From a checkpoint of a small transformer trained on Wikipedia.
Size: width 128, MLP 320 SwiGLU, 2.75M parameters.
Training: a variant of Muon for these matrices, 112M tokens, 6830 steps.
Each number is 500 + 25 x the weight over the matrix's rms, rounded and kept within 0 to 999. Layers, rows and columns count from 0. Numbers have three digits each.

# up: layer 6 MLP up, 320x128, rms 0.171, rows 13-47, columns 0-127
# down: layer 6 MLP down (transposed), 320x128, rms 0.227, rows 13-47, columns 0-127
# gate: layer 6 MLP gate, 320x128, rms 0.17, rows 14-48, columns 0-127
up13:480496506488532482493509473477479530451464522514460503517532508521498522544489466497472493499500552485495491461511544472520463522497519472520502548512518525463505488512494520509443521467504532466526499506528508475476527486458528430502489473485503543513504525510484515498475521514434491444459488492508507512497548505486560487479507494484525550488471508472493534500504497531482491537498
down13:508444501489512482457495536511481495485515489492516517501496502501548508522508477466514493532463545487501445478526497504435482506535492501510473521480502481524549527566522496470486477527486472534485492493489486497496527508464491496459509537498468450454486495475519529529550441480488480448484517526491479510514485465455510503494503501519512520481512514564511496533499465483496513494490
gate14:511500484506512521466533524535515507523497501498485466504450525462461511494524528501503481503517497511419502519478490487512508473527549497506485545500514482549459504502515498527531451481461478501446514534499508506502474510460417535518458462478519488489475499516500514484519518511515513500529518532480504474485518546465532499517536510495526479481454483539505484466538563503523479522488
up14:479547522517495509522490488537480501457505511499513452499502522508509479483521474511505567536498423524521484506514483487479488531468544489488519494496496468535499524500465518501464517501504473546475476496517518477472493503516510496538488533585508515507474497523517522523513543482549479488522490518495461538494503506493533503482432531527493539510516515478503499482481500529520512497499
down14:519510516501513498480495471513517473510471492458498540494500464494520525521501526519517492476502495498505418518528466530503469448477512523505468490524508510473556547440502508444524498498517517491503552514517533432474516465484513503497494498504461465494493485461481524495510535474493486498556486510518506486493516520526499539518458500506471541494534498482500512517526511498510504500522
gate15:458476517478478521489556477519495501516482522489459491507482464510502503516524524545498509501529509474517480491469492493491515515462507492489489504495449466550520535507511487533465508465562492501486498476508517562516546500487495481527552536470492536494510482527504475449500513492515520550519474483522487524530454479526503527459496514488496508517501501482484502509485502504518506483490
up15:531482513483516460522506502530512511519513535490472445507528487496492521508475526507502474483520544535524503525487537481483516503473505494494472510507514507506538491515478506506483480500532503470472478533534486493488536485512476470501501491516515489469545472530510519492530459494432482474485463526504503529496467485520524489536486527491480524515512500462508485487491547522462500505534
down15:478453504499543479491490466506491482529552490467531508521472512498498495473476506510529497445508499494518509501516500531506480470492538493500517522482496531495504483491514511474491487497493473506529498507489461522478445515506469508498456500522452516491441502517505514490477514519538531505483519464475498494465517513477491508459516512497498489538460552503508481487493523485523495519558
gate16:516480461487438493498505536510496526521461511494491480526466498518478523537540501482496481538536476533443549541491548510495524543479535510470554529482506473484508541502508473517499509498478497475478507500471496514514482552487465514485516487488497454538479523511485536475529497464500523488487554467441527551518531499533523524482482473489529512515475516483470476513537523492491492509528
up16:485501496543494507525516501518506486492547494517511524499471415505492448496516484508529518508503496529471523524480489494483516500510490481508553547523538454472504522474518523470473495481524446471457518497563518495509486503534475469509576500505503511489488456533468522504488500498550480496526496492539482535573506508508536496467529484509495500501512462480496517493526544519504454511489
down16:510556459534496492484503499523504484520519477479512515478437504479503473457484507526509516505543508533498531499438489513546480496510530511511510513462467463484440465503493485518490452514524527496471469493478456475545505493507471506494477537511482504526488462491495488509492484493481525513502505497414548489514523492433498511488501505493521459512485481503472477516572483503492481514438
gate17:556513497516513477474497482526495529504534509552501484500513497449501509506496471500507476505490468473465457457501521492498531518488522528504535510473498507510488473490448484485495492473524485527547533524518519525494500542535506454496520523479513494492505503518472532493498520492471524506524483504507513494472498488490495483479486480476479497505514495445473518500529483512485497538482
up17:496506540526484483501508483447488511531514518486468510512541484475515509461478487479474498477498514499538478535502510498514499520513481469493486491469533502517468494468496475475497511492510473506516513477457513524515487515493460499480512509498486528508483529504488556526514531444483483508518466479531503463517487456502514490485528536498483478445491496494485490481500514488500489470495
down17:485540495454512480504493508547463477477496522553500496515511468474480519503502467475512524488525484522491489500531517507488541528508499495494534481527505472505482500474454483515524513509507470522494536490489522536529539474493505500474502460485513518508534503481479528499506475528516500494512511519490515506498453489505501526471492507523561523513493496505510492444513484490463504483486
gate18:505476541520515509537485486466524527446520530506481506460494537538504482530514535527515492574484493471479539475546547506507516526454513512499465517547495506498536483484528480494556491507471520556531493481513515494516424500524462475472448481484525447518526565515509533506533512482525461495515504442469471530480501529507483458495483514482488487506459488466543450483490535554507515484505
up18:559487513545526472521517493499518506513520502519491546513505548446501485427507489526480514510496488492480501491531494483485468479478490519511482459481517523524488501527502486505467516536532510490535521469464488446513525462479498483501503510484538548511548518453484511518425509490518495471510467497562523490548474540520511503526501516517549536522494496515452545505511475468517521482529
down18:455488467506528480498511529493518545524540527504448443526462490493470499484510518516513464537469502514508485537520514499480520496482527527483538516492532522478572534471492483540485511512520464490539456496520500535479488537492469464530539507486561474492545497487534524521507473529520524556516529473527504481483478472503475471478488512498524531524482519464475474499537516507489480527490
gate19:469579463530458482497505530457495498464517506517619483509510535493514526507525522489465427538524474457472533482515498530484519492492490466517487479567510444464491477482523521495490493451476493531502510511546502514491501508514476473527502458477476501484428525486481502482536528494461486490480493515458494521498526501490558514509553508475520536538493496492492561478492539526472503491500
up19:483528487486475496489501493547510560493499533501505524499544446474476482497514519535532521461440500485534492482526485533461533483457520489504510495479467510494522478549508515496531485506487588487538528469533549517480470473482506516492545476466533518531480517467550496450510472500503478499493512498531457527517498520511492536523469465521488471520494484489525442558508512474521466452483
down19:490487519465517462507498492500477495475548481498507492485489463495527482517509491462488518493495535493467449478518467518475485523535472488503511519535476540522449501478498472523555470519513460493474479541534516481540485437505477511542507492467505494568501464547502485551482488500479516521503502462544494528456483538490522536461461506487441443430500486468540467470524472501488515497518
gate20:520481491524461519482519500513490509517462510537509453466486504446502526505518507496507478462529501523527484481526483516544503476515468490513498518489499454486525533518516495521520513570514523550476462526516498492531495536445553492480532505473535466477431518520464527494511496501506491541495549472467481489479500568534534489513491454497533509516486439517526449477501540491493484517428
up20:452500517466538496497524527496523511533494479514472438468466501490485497490482472517520491497451522505428491513524460490534475516473541507499478522486509479495502477507482462510506524483523549486490519449483534504504452487531503521477509517467506461480448489494481522505525487495497501488536517495469433519510486483498507465481539468523547472503510438488435516534512539532481462475520
down20:566480513475426522534530493475485530517490478479494516487492509507531420458493511528488509510501532454490511496508528496542475502491520519504495515544535516503483430455474522507493492543483522519497479547425489531514501499505519477433489526523480510488473487462527517522470511478480498512510533456488498563496525520499544520479497510514539492475522497520496489481476517452500471514499
gate21:480465489507542472496502526531517502475540473532488526521497459524489499471437542521537523458543497558519544491499516532462479510517505474499524466507482505509494564522450484516472529520471474498520529547496503553539484502506510479492466522512545466459510482474482528486503494526502499495500483496468529556492537499495516502471495483488461496522481519475524515436524496524525531443459
up21:514482496485505473490510531500511485475436504476554500512517481471525510515523509512553522484515491511446518472461535523509454540494532492559489520536480486464530455518499476535513516461486521501530511528514529531505441505492503451472490530511501550451455506493529487531467493507515490542497522535504485482501530497473506517473504458513511476469488476488479485513507520482448505497495
down21:496500444508518475495510516488517527489464478520474496480552505492522461483493478533553505495500475513542524488503494470435509487493515531502483502500499527505511442521499518523515532513517490473490525478495494494499499514480515527473516487492516469526537521449533449507505446479483508521518501399490546499500520498508406519491545481507508506514487518485474508495527547473511462443514
gate22:503499494521453471508482508511517528545521451524515495541500480509478518493475492441490524488524507474517486454547525529507454462474461478488462468517520503510482509549520455522478473510514487560519526437452520514512471464518488512506495550487511468508483499535469511499480476487487493527529504500486497480503525504552516475496505467500524496532483487492494502498440505507443528497512
up22:505488490502553524494504478508496511491477515517489498469505522485439502503508512523486483449510553526475526511508426480516520490500491505506523491514515508544497490485521520483487401499501496512503475540529491492532548507534488475496497489545513499500551501507475401512507512504511447479503482513509480527500521478495456497525500530500523471497496545518510476461497515458527499473506
down22:459516538487505456516463502527488502489513504500481504517482489455469475492503508521531517481504563482525534526549522446512455454527492515465478464477514523493474515520488508544505481532503457507513506463483511519502504482488491457516519543474512513488476483523502488510498483459506501530471570464540501475499540506508497493549466495526498499543523524522507499503537523492489528507457
gate23:479487496480519527497517507495508522535537489509515521495484465488460522537524503501483499519530470503515501500492447542476516498490492528521492538530512536491522534489458505491551487509498484573516496510555503497489486474473464517508531497492508515470482486537506515500478503474452526485531518479511511494494446518485506553522537498504509460513480466474485507448524523552494469512490
up23:512474476510496481481510494450493540536526490568499459499499487510488487501523486497520474487504510525524522508464559511495450481524522512468558536502510517503501484501489508491494506503486474537485495496505496470545513535522505517569514490485498471517487475485538515488490515505475490502529454501478545561526505504501512508488516515518486546511502456531489501500508512510481543551450
down23:523501495509513522529532507459438504479478466487558545527484477515511449507489495486534514484522493528510512523497517476509477476529568518509493505519530437524480521499518485520497500489529494496500508521529514482538517503478483494521519531511465496511442509475496486507483511499478527487532527445542516540465485519520511504502541501543523465543471521537451460490517502508497464459498
gate24:499484528524472506487534478509491497499470481469499480497477490499452542530540557491496504529511499493497481441507507537546586525534477496490468497481535501539498529474523450514501481516483487463527515497491526475533505515517491490539506497480528516506475511495484495545487511491541492512520524498469489520505489505536513519513505517488565498501465480522500509513510513499481459540526
up24:539482491540515514509536504500487531522496469520501513475493517506483548498541546491521504513480480487521501500547447505509498508504496514495506516509525516454494508515529500494447487505501534449493510492527504512510492464481482462523491466550562488535496486513499521504459453521482518517476492475488492448522486477495480470472505471498489548490476532518470522508528480489569484490482
down24:473494487520503475530536497506497495488486531545541523511486534449459512491497513494484491518461499529498493482512437495490518473514489491565473488496501524468471572500493500501483505443521539458522472481531517479478528490515495456509497513531499542517505483523493503520491468497533484477495437482560469491508497474478496516468492499519494499466462493516476501491508491520505509442504
gate25:485501482528474509537484526522508482479527487495514500534490485513517481513517484518525513510475470487466441515527514479510504538489445479493484474524494497504486543506514492507498495507513471497530509494466540499534498471465518524497497527478507535521489520513511518487492520482515521530445463540527512555474499480486500526534521483493513512514523492506499481513513468500503482492541
up25:522485509508478513513508475526477491511518498509474523502519516489551514495495491471454466511502476551532514502465460534514505473487514541483488493520478494495469517519451461513469464516526533509473472521534497481488507486488511478511517481478517477494532447516492488493506522518512499493499500439531452500506484500490488471503493491484434518488532515502516521524507499496466514489512
down25:487534501520533500510493506488514479478510481526517511488494431505527492457489523544536499518493503473524524564500519482538470490498538482493529517479470504544525504530456496486472483522487490479521468534486533482501542499524492471506509509493508505513514487535480512493558498492480508472492501488458479500544453526518526462474491497522475489472501516524511487446549485528520489465487
gate26:493529505488454469506500469514511514515481520512526506517496484487442501545516496500527528489495479455470469488506548497536522518492500517511521484497500518514498483472493488424522508496502501513516511478516491529519497482457519556523532506537439489487475486531509531512493516545466483509507480475479478520485453503516528511481513479483530522453503468501505485469500509539482506477489
up26:517483446500496533445514545485519491498526488491531482530502461502481461481497519484512492488533475509488475507523486518479473518503451540475475509488513499469468475514455521483460519519527489497508511466484545504485513520498509536455490504533505536488482513488519542495504497516517495527493454442479481532469494499468502491539547486463492466485502484460492496504476483529502474530495
down26:497474513509510493490509496476537514501493509498521506501407490505473498507488502504472472512519517476523518485481489452481505443495529504518492473511504476467477513512473487525506496529520536526470503498496500501511520481529515449485499527513557522518507512484495539485467520512508501468496537538533482483470505473469508494507428482497465528541508484468496468509493509487493540534490
gate27:520557482504539523528498511508484496468544483486530496569468553497525486441518498499521502454471516475488506485563519507469469512478459497479502537465482531530457502487485493498493489463464456482477491528483490501595454535507532537543516510506521486487460530507516476481519508545500501494518482493483506487518472472539506497550475500513501503545443519470493492483518503497508520471507
up27:480546451524499524530529479494458515494462494477502524518510517530535537485491489513476497501470518504480469495513504508520498494541467493467511534479463493546493514541488538484524516463464482521464505534500522519485459481491537516537504520530514527514516494511520476522490457488425465508506510537469503491546469495501501479528508519522512515459469543489519510483488535515529468456500
down27:530560520538545478497480510523498513516506482500485502496508504499502504487471460489475525500451493522453479474490503467466455489475473493498518541460511476495484470519487529444478500456532490482520488525475521523453466509486499485527476490444510500470482500524491491493489489467527446532509483514453471557557477480471458523484503424487485481542497469492488506475471564535545537492514
gate28:515489500517498439497521524490547511500484533520480504520511537482479483523475531526511503538486504520515516493518473552498541523482498517455477520515488492491496516497483486458472489470501500496508453501526509447551471523476546486509492536454506519517484522487496485534497470468524517479470477456525483495491548469508542489474487513501471490478495529528483489536508469503502507502555
up28:462472498519460530493479487498501474503482510484506493439504490517471504467522492546467477540504487485523452500480499520474462508488496491492513509544493460508480511545483495479471504465507490523467503509494493522490475491460466512475480480517498499497528496517496495505515534468496483514547494485467491521535500517518519523538468491497470528481489489439496485514508463497503516513527
down28:495493478548453527537480492471523497511530477463484503495529482463482477501511507499507513506487497467492530490510510444575504509501494523505469509521492480508518485514541479486530526484488452497521501497561493536526513523484505486467497484490542489526482502482500497532494474504506527497448478487525508509497509479477481489492517465538508471499512502531478483489503463537522468523493
gate29:526556496482478501516543481493505472502502569517457501497460496518497514490498477490496491492475498504471483488472548464480496488501493490483506481474481499513498483477544463499550516521505544497488527506521509481526560512542496480467511493494541468519499548497508511510513469520495552476533524491480530516520508475516482495495473540518516526506478529494495447473499461512474500479510
up29:506462549511441470502477491486572487519510505486516503468497448563467478489525499501486500482555494495539477478508469505510454470514500488490466509523541495522487517518471496505499467524541519515525468495480491507540542477518532534527507519499505507494474483480481496493508451472514485504489477512548511500484476464517512543500511474498529443500477488492535496496479511503496494528461
down29:494447510478462483508527498457466524501481518469518509467517567501456502498517490508500497492481542566507489490470517512559543483546468506554504481471509524501494492504505543487519490495474499469515511500456534498466492518483480519502515519510506525493511470509492479495506493528520531505527504535517512507513480531508516531455515475510515512489484520489527503532519495527534518483473
gate30:495433521500548487523464468514492518533513499518517493499455461501505492489476494513524477475480520476482549495478504443529495472509517498515490486479539515526492505485485494459520498533504503498481495507522515494485524503473501490502478512511512501561469497526499509515461460520475515519559516474483506514525486503485510544496477520487535480484520513482462528496469487529481491472473
up30:527499467483521521483498505539502520521517518453474480496523488523497497489496471520531530529500526510475529495528537466475517497452512481490536520492473494506510525525521490477484551494488502487484531509494518470458462527502517473516504546498513502524513468479535460519546493515484487519492477504504478509490478478490472516522523495513491515499461563475508506541448516485485511518476
down30:492535535496539505540524516518454510510500499475478478487541500501503517511526536456511484512520494497524488501512473472515471544460464499477487533497512501494477553497500471507512465493498473535515509490553488508450498513473522463554534516497480463482518526469502481501498507485497472494489510602522524516512487528493524472519493500519520525479492513487469515491547482467491494470495
gate31:473521463450472473477490554442480494435487542527514514515477507534468493520537499463485477480557512528513476441512485504492478488521482479510530518506486447510489503453552503467508473476508514496506449512536506497539517474502494490545515508488487488538468500547449493466444514535483489495490533503475475479505502529518487475469528486450534513492485474494499528478528512481546523508445
up31:517546472472543525524543504459496493472529478518502516531476508482463533507486544549496534530455472486486502498473501527505449497532531528496506551453537504481491465517473536449534546464495525527495488482468460495479486471443467548499524516504526496513531552534487507496531494530497496501484495481483507509529495505504527478535497530466546481483499472494492539538503510570513527500501
down31:469498530487506507506497546487483495483512473493526528475467520503485512490482534475499514482470480482547455510485517455505519500527473452461512539497501504484464480508500538490493498471527506479508477530504493537466482491493512468452454487500488501514460494512467504487550556496541456514510490438493477491486466480443515507464514506501478468484463498580478514511523551507499487520515
gate32:534484498537490513497512560534461503516510496509551429534520512521501532504491522494526510443535501494507531532505520465530494484524498506495510506503556504530492503537531494466482527523505512533473512507517505494480517496531491490530511506504533494525510500484485523479569486520506511478453510527501486551491474515509455494526490483479479454473524499515540495538537515483555485447495
up32:463495495514483534529525512515462492466462496524529476533517449515492507514477561517559547492464464497483519502525505482545500492506501486483516474501465454504499487507517509478487480474485476498486514492429532512525507503469482484487496488519538491494519505493501485453511519471525497550500469500528528519502478513494549483490484520503524483486539466498527521499496496500546490510496
down32:490508508493498503476453498504543452491546491525519498493496546499490483467461459522491526485447533509506485526466510511530519490510518509505513544503499494504514527548523446502483529507480503507503474487499487455511484491522507467495501461456497481478499465503485519496516491495475504479508482426536458478510504501469479487495510535498474490481461516542519524520489537505496490486471
gate33:473542465515513476486513524463530495483535477511500522470520563553534503567505501488535483506522563524478491517497504527506491500495542530518535515494544493505488491524485489470488481474510537520493493495481494542532512500520499560530525501466566491478534547531464504545466508490531507473483511464492551497513508484520497469505454486480469453506483504505488504487526464517514473525551
up33:524520531503482511502514485444468523517516469496507543500474469505481515502483511515492472479537497525487462500502488467496483528519494511545510509498549516479464485487504516497482458565485502463522535495533531490516512516475478565517461460456533498489491502563503537478504484499486472445463483500489566482497497491526504565485486490474514543529494493517467499533519487528508478515480
down33:497509548454540494481521535472519499472489491506510509521510480546531513525525530507524476493517516488524520503476490540492510495484498541523468534506518463510484488461512506490486517502522488467493517527465522493495512487519514475488510499493531495545482554484458561480522525471535494480512504487490538479495476482534521531531446501472473453508463476481536491489497548519454504499482
gate34:505480471513461477525513487507538511576483451481489487549546522508525526495528510524461489514539497493482467451515508535447475512519503515493483462522508497463530487507521483472492480469489487467467520505489503498525458485488528507513482524489502491514508442491504520539456502481481474495476479508518479510506509501492466494493476446449503477481475511487494513505489479545485536526499
up34:517476520453525534493439539485526501451495509491493485505464511450526476511482469495493517476489488488509485498520510522500533469483488494500456526504512516552485507480516504459497454548542472519465489508506505479483525520476497482514548481492493508511494502478513511491541537482483535527502471456540513471489513485515509471480515521543551528537518490496524492487509543453499497551512
down34:513503464497537485474477463479462511495486487524526517481561505520491516505543472496480485473529449480475521455475471500504497475493468478535536483509459488493510505490497475512522499474512515491524490501541499504529499463480501475465517500528465527455532511502558444490499486543469502493491473485481503540467460476483484528524477502483496507514504471518501527533533474521503515513484
gate35:544502517517481531471467529517515508525526514507462510479560482475486498519512501495529456494554514506482526542517509481507478474469479507463488473495488515490505525467502495473530484522499496472476517470575482489515485441500522525496551488511494498471510483470477473535468484514483489516487486511456497499515520543491518477539545510483503498453437525504486479447469536513461515524514
up35:473502526456523508511491493521482495536455502511551534516494493527516506492492496467472507465513482535453541506482458463532517559537510486543531487499481502509512458474514470430482457544467491494486485462491491487459499501478482504481432503485550452480510507472483507485481488513501466459513525492474518457467507472500522490495522537457476490481535519483511498511496472491519522534486
down35:498466525491504493517522511522521502519492524528509498517469561523518500503453466493521512510526519505470511484541477493485536478481497473485492481509493465543499529529528580550522503473484482523564504503512480532528522485529488513524480527511504524492505470493489468502471432476487498513521525528486453472505442539502492528446480504510487496531493480511526496529476480483458507481490
gate36:441484500496522502495565488553474486552490516545515485505501485536456514469480544527492485489501481508479509497503480564560476469479466531461515545503532476507546511536519530483505522498528479488500474506505500481530498507466491488536516494492476532490477485536500513467490531502482499524531507484474479499513485506488473518501514527488491541462502453496477504501513514506527493531496
up36:482482524458533502509493513514505456482514520588499487494503448529540486449514524465498500472503478495502496522503505498525469512493499506508491492506488494510518528517524487502525466450455446502461483437457422539496508464519450505529493518526502506485491525502495470504500511458509500493531549513447506496480467505500516502522496474491526476490450483503467532500537482498496483531521
down36:504491528526467494464488521505531538522457498500531524564541509484497563484518500511507515555468496511464524489515540552506512469503500478506525481512507477522529514478513529528506504496508489537462482485521484506502496476498489463520486495519515511494509497495495495470501474467476496514492488422528496493445495513496497527509504480474527560486498442458477543570490516478479529507498
gate37:506490511479536492494523538489521529437506485504476503465541452467481472510536506511490518485472537488505483468510459490474511501490499478506449506503506531537491528479520518447463483514485478497502508488524510497455532476484529487487509532511509528489514499514482491481433463549481510501529475495494509555550523483492481507518494511459523509468499501542537470533518509506531539490507
up37:486485496485508516491508480529520485527549462532527563530489478497503514487526499507450505513514505504506510480476503537484497549491486527490523483532511551500529491515504523519480464490496521484480492490550492490515492492505496496467529490525477487453471512506470520500493508511505493525540505463508560521497510499521485534535495531479548464477530491516504533497482463500532496479489
down37:505541520476527545533560491497474502499531490489481519505479469458510525516489516498523473541522509506496533502537515467526530503535434510505497473507513490512519488501506502473515505522514499467485517452469511497488496504541516513482490547518496501456488505493513496522548519498471461476484471451447525525510500496533514500506484486481507498511529478485539526498515512480471539473508
gate38:514491493504482523500531495519473485530533479506488516492551505530471529493505496494473464487525536490506476493488505493506470524502467543489520484495551508492493515490529498490481493519515521504480500506509531485488514471483532497527517528471452507519497492495491545490485494477479474538482504537491518478473460497476480512516498531498490482517476503482480504498509529545556523503482
up38:556502520514527506531535504490534482501526480485464503506504488468534503505514527515520491489480503489497464477480479513513484515482527462520524486514516528502467510471480459499468487507485489484516519445495517497520514497467482532489541545519505477509514499526514485523523524479470528543487518507525491468492488489503463517512492537515496507513529477497483518474506448493527508511492
down38:523517503511491493478491488477472504502476486524511478495515465510488489499529520498483508526507489500483545514478472496501539497510498463506488500467503518529512469510494477501490501487494514503445491501485492494487487466533491506524504506518497500521500543431486501477489513521500457490492460579557462457514511502493508521474471483497486489474462519487484503492498506507477476518473
gate39:497525513455486479529490551501473541453541521510463504542507509503507531508515526492491507454497549472520514526512481532512529505468468491452479524513479516481504513467515497461509503492470477529533478490506471456480493546488525531511505488475516496516500524511441500536478499503525464523487555475499505457474504483516518501513477452481504492493511492532494514486507509462508551507525
up39:505474535475507513478506515536497554478514470520442474514481505538455495483467463468536499484486536478492513551503483495500476478515481539442509520547507498470480506535533509552497527495485503480537476546516482530505493536492494514480483479496491482502527484544449508517479520474478527540513490495525508437485535456501548499456509459534489506506432547493513512512490509530481494504510
down39:477496554507500494448483489458485537527524504513487441510525482513521507504495548518511530526498467468497483491477506519508493538561515430489446536541524534547527527533513519507453493469515511461495517442504496488552511499494477519480512460497457529502534533461498493498500527494510515476489461515518486511485531530495487470504436469482525533482508514519505482507456517538541527484500
gate40:532510491481496501493511531474496497494512476480521517496443508497515516501498525511511476536497555494477500502508503532498513480514492504552474507537486563495502502514496478508492472506472455510504469492466528540516466522531494517485479444466531485470454546532479527516503517504485510532497556555513488496520506485496475523490523520512485492487460485564486518478441491555530512538492
up40:530466504494489513480477496503479491490527489544501528471508492487491488473511447444529495451501474536535515507494493489467533495462493502473509448507496505486498512501504484480517515546481440520501486499474512452513480513493541518487515475479489514489472482499550467509518498484505467505493530536455490531511521481485489504485500461546516507525519467520543532461522456519488462512517
down40:472488477511487481477476461495494469490551467501512476486481481492473521479492508480527495451511494484482498512505522465485512504534501498488491537521492502494498495498536466462496522493510531487501493463509505501479452530521458505534502475510465504468483474507494511500503512534495473515474493539536485484514508497450495523460529514451492481540490494488481513529507544485498485538491
gate41:481524466465508485481544495469462529518515507493508512461535527497479496446554517523534502493476511438535528497509504503476511496510472487516489509497508520471525542458498522493485520476482556529484523491440560504483481465475499479510475504510478538532544526487498504470522489514530497513456476458473492526472514517524533482475521462494444512450500528523497548517464500515491525489489
up41:507499495468492482491481476512468509517482467515526473500503525496466452551555484535538524520516475506516517547462472493506508470499520498537500454462495426457485527471507468493477487488507501449490472507474525489473475529469495482545494490551468526499521513500491517499517503511492547461482535499467485479501501474498523510436459497524477469476500501498495529507515515493464468509515
down41:463514485493480522487466516535473471477491500533468485489490451464502518463498522456505483469492514488492487497513468480537521515513522500530505542479491496542525506518528520541532490478502536465514472482454525535480500545479476498489480476521476534489539481487505521549505554517529501517516514480475517516482509493493472469505489531521455461485430496499471509518500488489516509501506
gate42:501517476491482482506500454502515569536466470508495504518458498505483482524528519516521411504550529530506516502495505524499459486517510537479518478505505501493448515519521477496477467513485515469471517492522517453496532513543516489504498494473498499490547511489512533506533511522493502529512507489488516534487520498466498497505503462506466475524531519503532495502517477503435485458460
up42:551518470551465545509465474510480514475451518472493491485507489528489484523505495498510531540538514491519488452513500452494465457477508497465512506502464482524505500525485489457487489522499496500516493521520505494499507490524477494542480520519510469482469496507502502461492544478498530485457490513514500505485500535558493481514510488512511514531447494500493507551519518501532497510447
down42:492444540471485480476526513509489518486511498511524488466515469518493500490484532539523500482488484497486511496513475532540478505475472507502517503512506452509517460499539492512497521490473486504541441505512498539496493537527458489523533466533504476464528485476458502508445481514484492474477518433503478473507484485475508528464473490513485497550523489484485505462481502519474497539514
gate43:460523507526451521501502552456485507437474506531512540455472528479468466548468529454486463524465544462478512515514506477505525482466463463526497547542449474484522501490525493499506503482500495522484514508512518480529524506459528524559510512467492507503516557443498531524518514497492469569426514465483543458522542494537518512478523474502472474436513514508518473472475507495509485546495
up43:488487493529500494527527496508478515475508512527491482510478513538458516494471539443463479516516460537534499543480524540528580486522466493495504512476542475476471478492474462497516554531463483537499540448449520491538502496490470520550505531511453527487473522516544521485486528471487499523486489506508518518504533540480471532547525551539525508501515502504519562489486528457544525502525
down43:491508527526436466542508497491445479535486502519516481510513447470482535491480512509502489517503514476477497514468517524478511517469525478513524537489530470448518486530480476513475503491530485529480551506523493530557505444535545522532483516483531527524452500481551509558503470470531530517462508444478495492517500538460508464466513482482484480521519480475523517498476480444455490522460
gate44:493478464506496503526528531489517490472547509521506483460465484504504490505533450511487470525516497504523494516515521467436488503516523452469423445507476477486559489506497504465513493437518533522494470460520519467493501531555498501479462518472477496502522515515533507545498510510514537501511508495477511488502470505509469485470495500493483507465457513521486519512459499527485517481486
up44:512473507509518474470482493477501553455514536499524504507537499519491467494483514499501439519511536554461473513509519471486508494477507476509464504497524499531512543496506441446527514530543495486487487484537509445507530501471456472470489498493479507484506525468488539500496532501487524510485438478479513551494515520504515450526511515527503567510525528500499496482535531432467509508496
down44:482484485529487511515493505484500507494501524526493490497530525505495480497557528559447487499540501485509494464493478535520520548500494481511532511471458491507463478482475533482496471502511521532534527477507520512514495509461519505491484497493518525519493514443513445499477509518496485481482523451530513542514489488502525521482505450506477457484470513499505482520522473503525501452523
gate45:511513558540526531477490468489490487433510494515497501498483501504535469525523497507494512468522532511445492517470512517492511462479507481495437507514509472513463514473540500461458516463473500507449479514486479478511501441496490510495483505507469509525528529549482490519468482486486515516500535491452507492518505496511485473468509506525518526530451510490482479448497505506528571499510
up45:499449467531497455492514458493516477495496489510479467503510493472447526526497527502452473494486554506488459482513474470454466505495509510465493487520493442530516479519521527536503483470499506470514501527472511506478501496540495524489453501496500489500526559472473479519546482495472489501507495494471489501521522491529484494485490521486479451453537483485499473448496494492507507474498
down45:458486482497542525505479451477511498439477467468479515486533498496505511524532478503503470448499503495512482475483474487515489462534485479494507485504474491491507500521502474524492494474507454471494470500502477590491503472507532509511518497472429487494476520514501503456513499519512457522483502537467524536457507490500487491479467493515533489503489513482510447490515506473519518507548
gate46:542518516476480530517514496525513532500515502535489466507460502486489551487490526494501469464554480488491503490466521491458492537532491522484494512515475447487493516490506512488493529504461477517538508494484472519502476516500530471535469438473519538504449523513518498490506475519478511511521454515505494502498484497490452491456569526519492522481480529468520508553548540492484508492491
up46:486478522504439511522483481531503496491501481520474544499497485516492508518474517540541520508487510494542516506510527503540489480538477494532513488478499460510519498511472554475506505553510477485486537537456489511510520515498471477483499496503542467493548454501502485490522532510536521450470515467510504558483502521479504510544491526496536545525522491545512474511487477545511454479507
down46:493498487499518494480513511458498505506497481477467491507503511496492476492514563506455523517493481535513541514543521489510539479447489504466486511484512505483440499510479490513510519515484518552530517477499494485476529477455495473508476513516487513479491523497538500504488502471465477494517458427468501524494516454501545460493480495490520495491456489473506496504468487478500539519516
gate47:493501483511479495527572530444473516520501504531488522519480515521509455498505480501484484479570487491486520534515502511479484465489451478527566503497494496476540501475525534518537468467521518507486490513547458539474494527522513514550480511493495444480483538510531509509496483519509465507531524522515482512465476510545507528521522497474462481478474487478501542494455507554534492482485
up47:490475509517488522518539511481529534471489486473513522530510537509535507504514482510474460553513505470498525484510516492488465486461511472492476498483497507514491505449510504489501510494496492480516550495487475468473475518479526487496476501459503478526507481454508514519473494485521449528547450506503489499498482524532502487515497447491506467493476543531493499531478479505494554499492
down47:523514489489548521450472458471549474510496505471497480508457475481475542468489457515470511494486499505531482486515550464499496540477534506495493492531466524479503509529512524471499486514458451495466489501486517533467481530515485511479487517529511524518491495529510506506473517522510512497522512517506498517492521494482506506482492504529493492509504501494492494497501498494492451506529
gate48:475500453505537498518496448476481484476521507466495507499538495545502501542515490523514498504497490486487455476501502507493483493508459486494459478516512436522514464510479501505525479500500488498484505534502496535493508514484506488513485484518526455486511536435491544479541526534496509531527464476514485500483444471489512513487513465516520466474450513539499471508492503522481477511493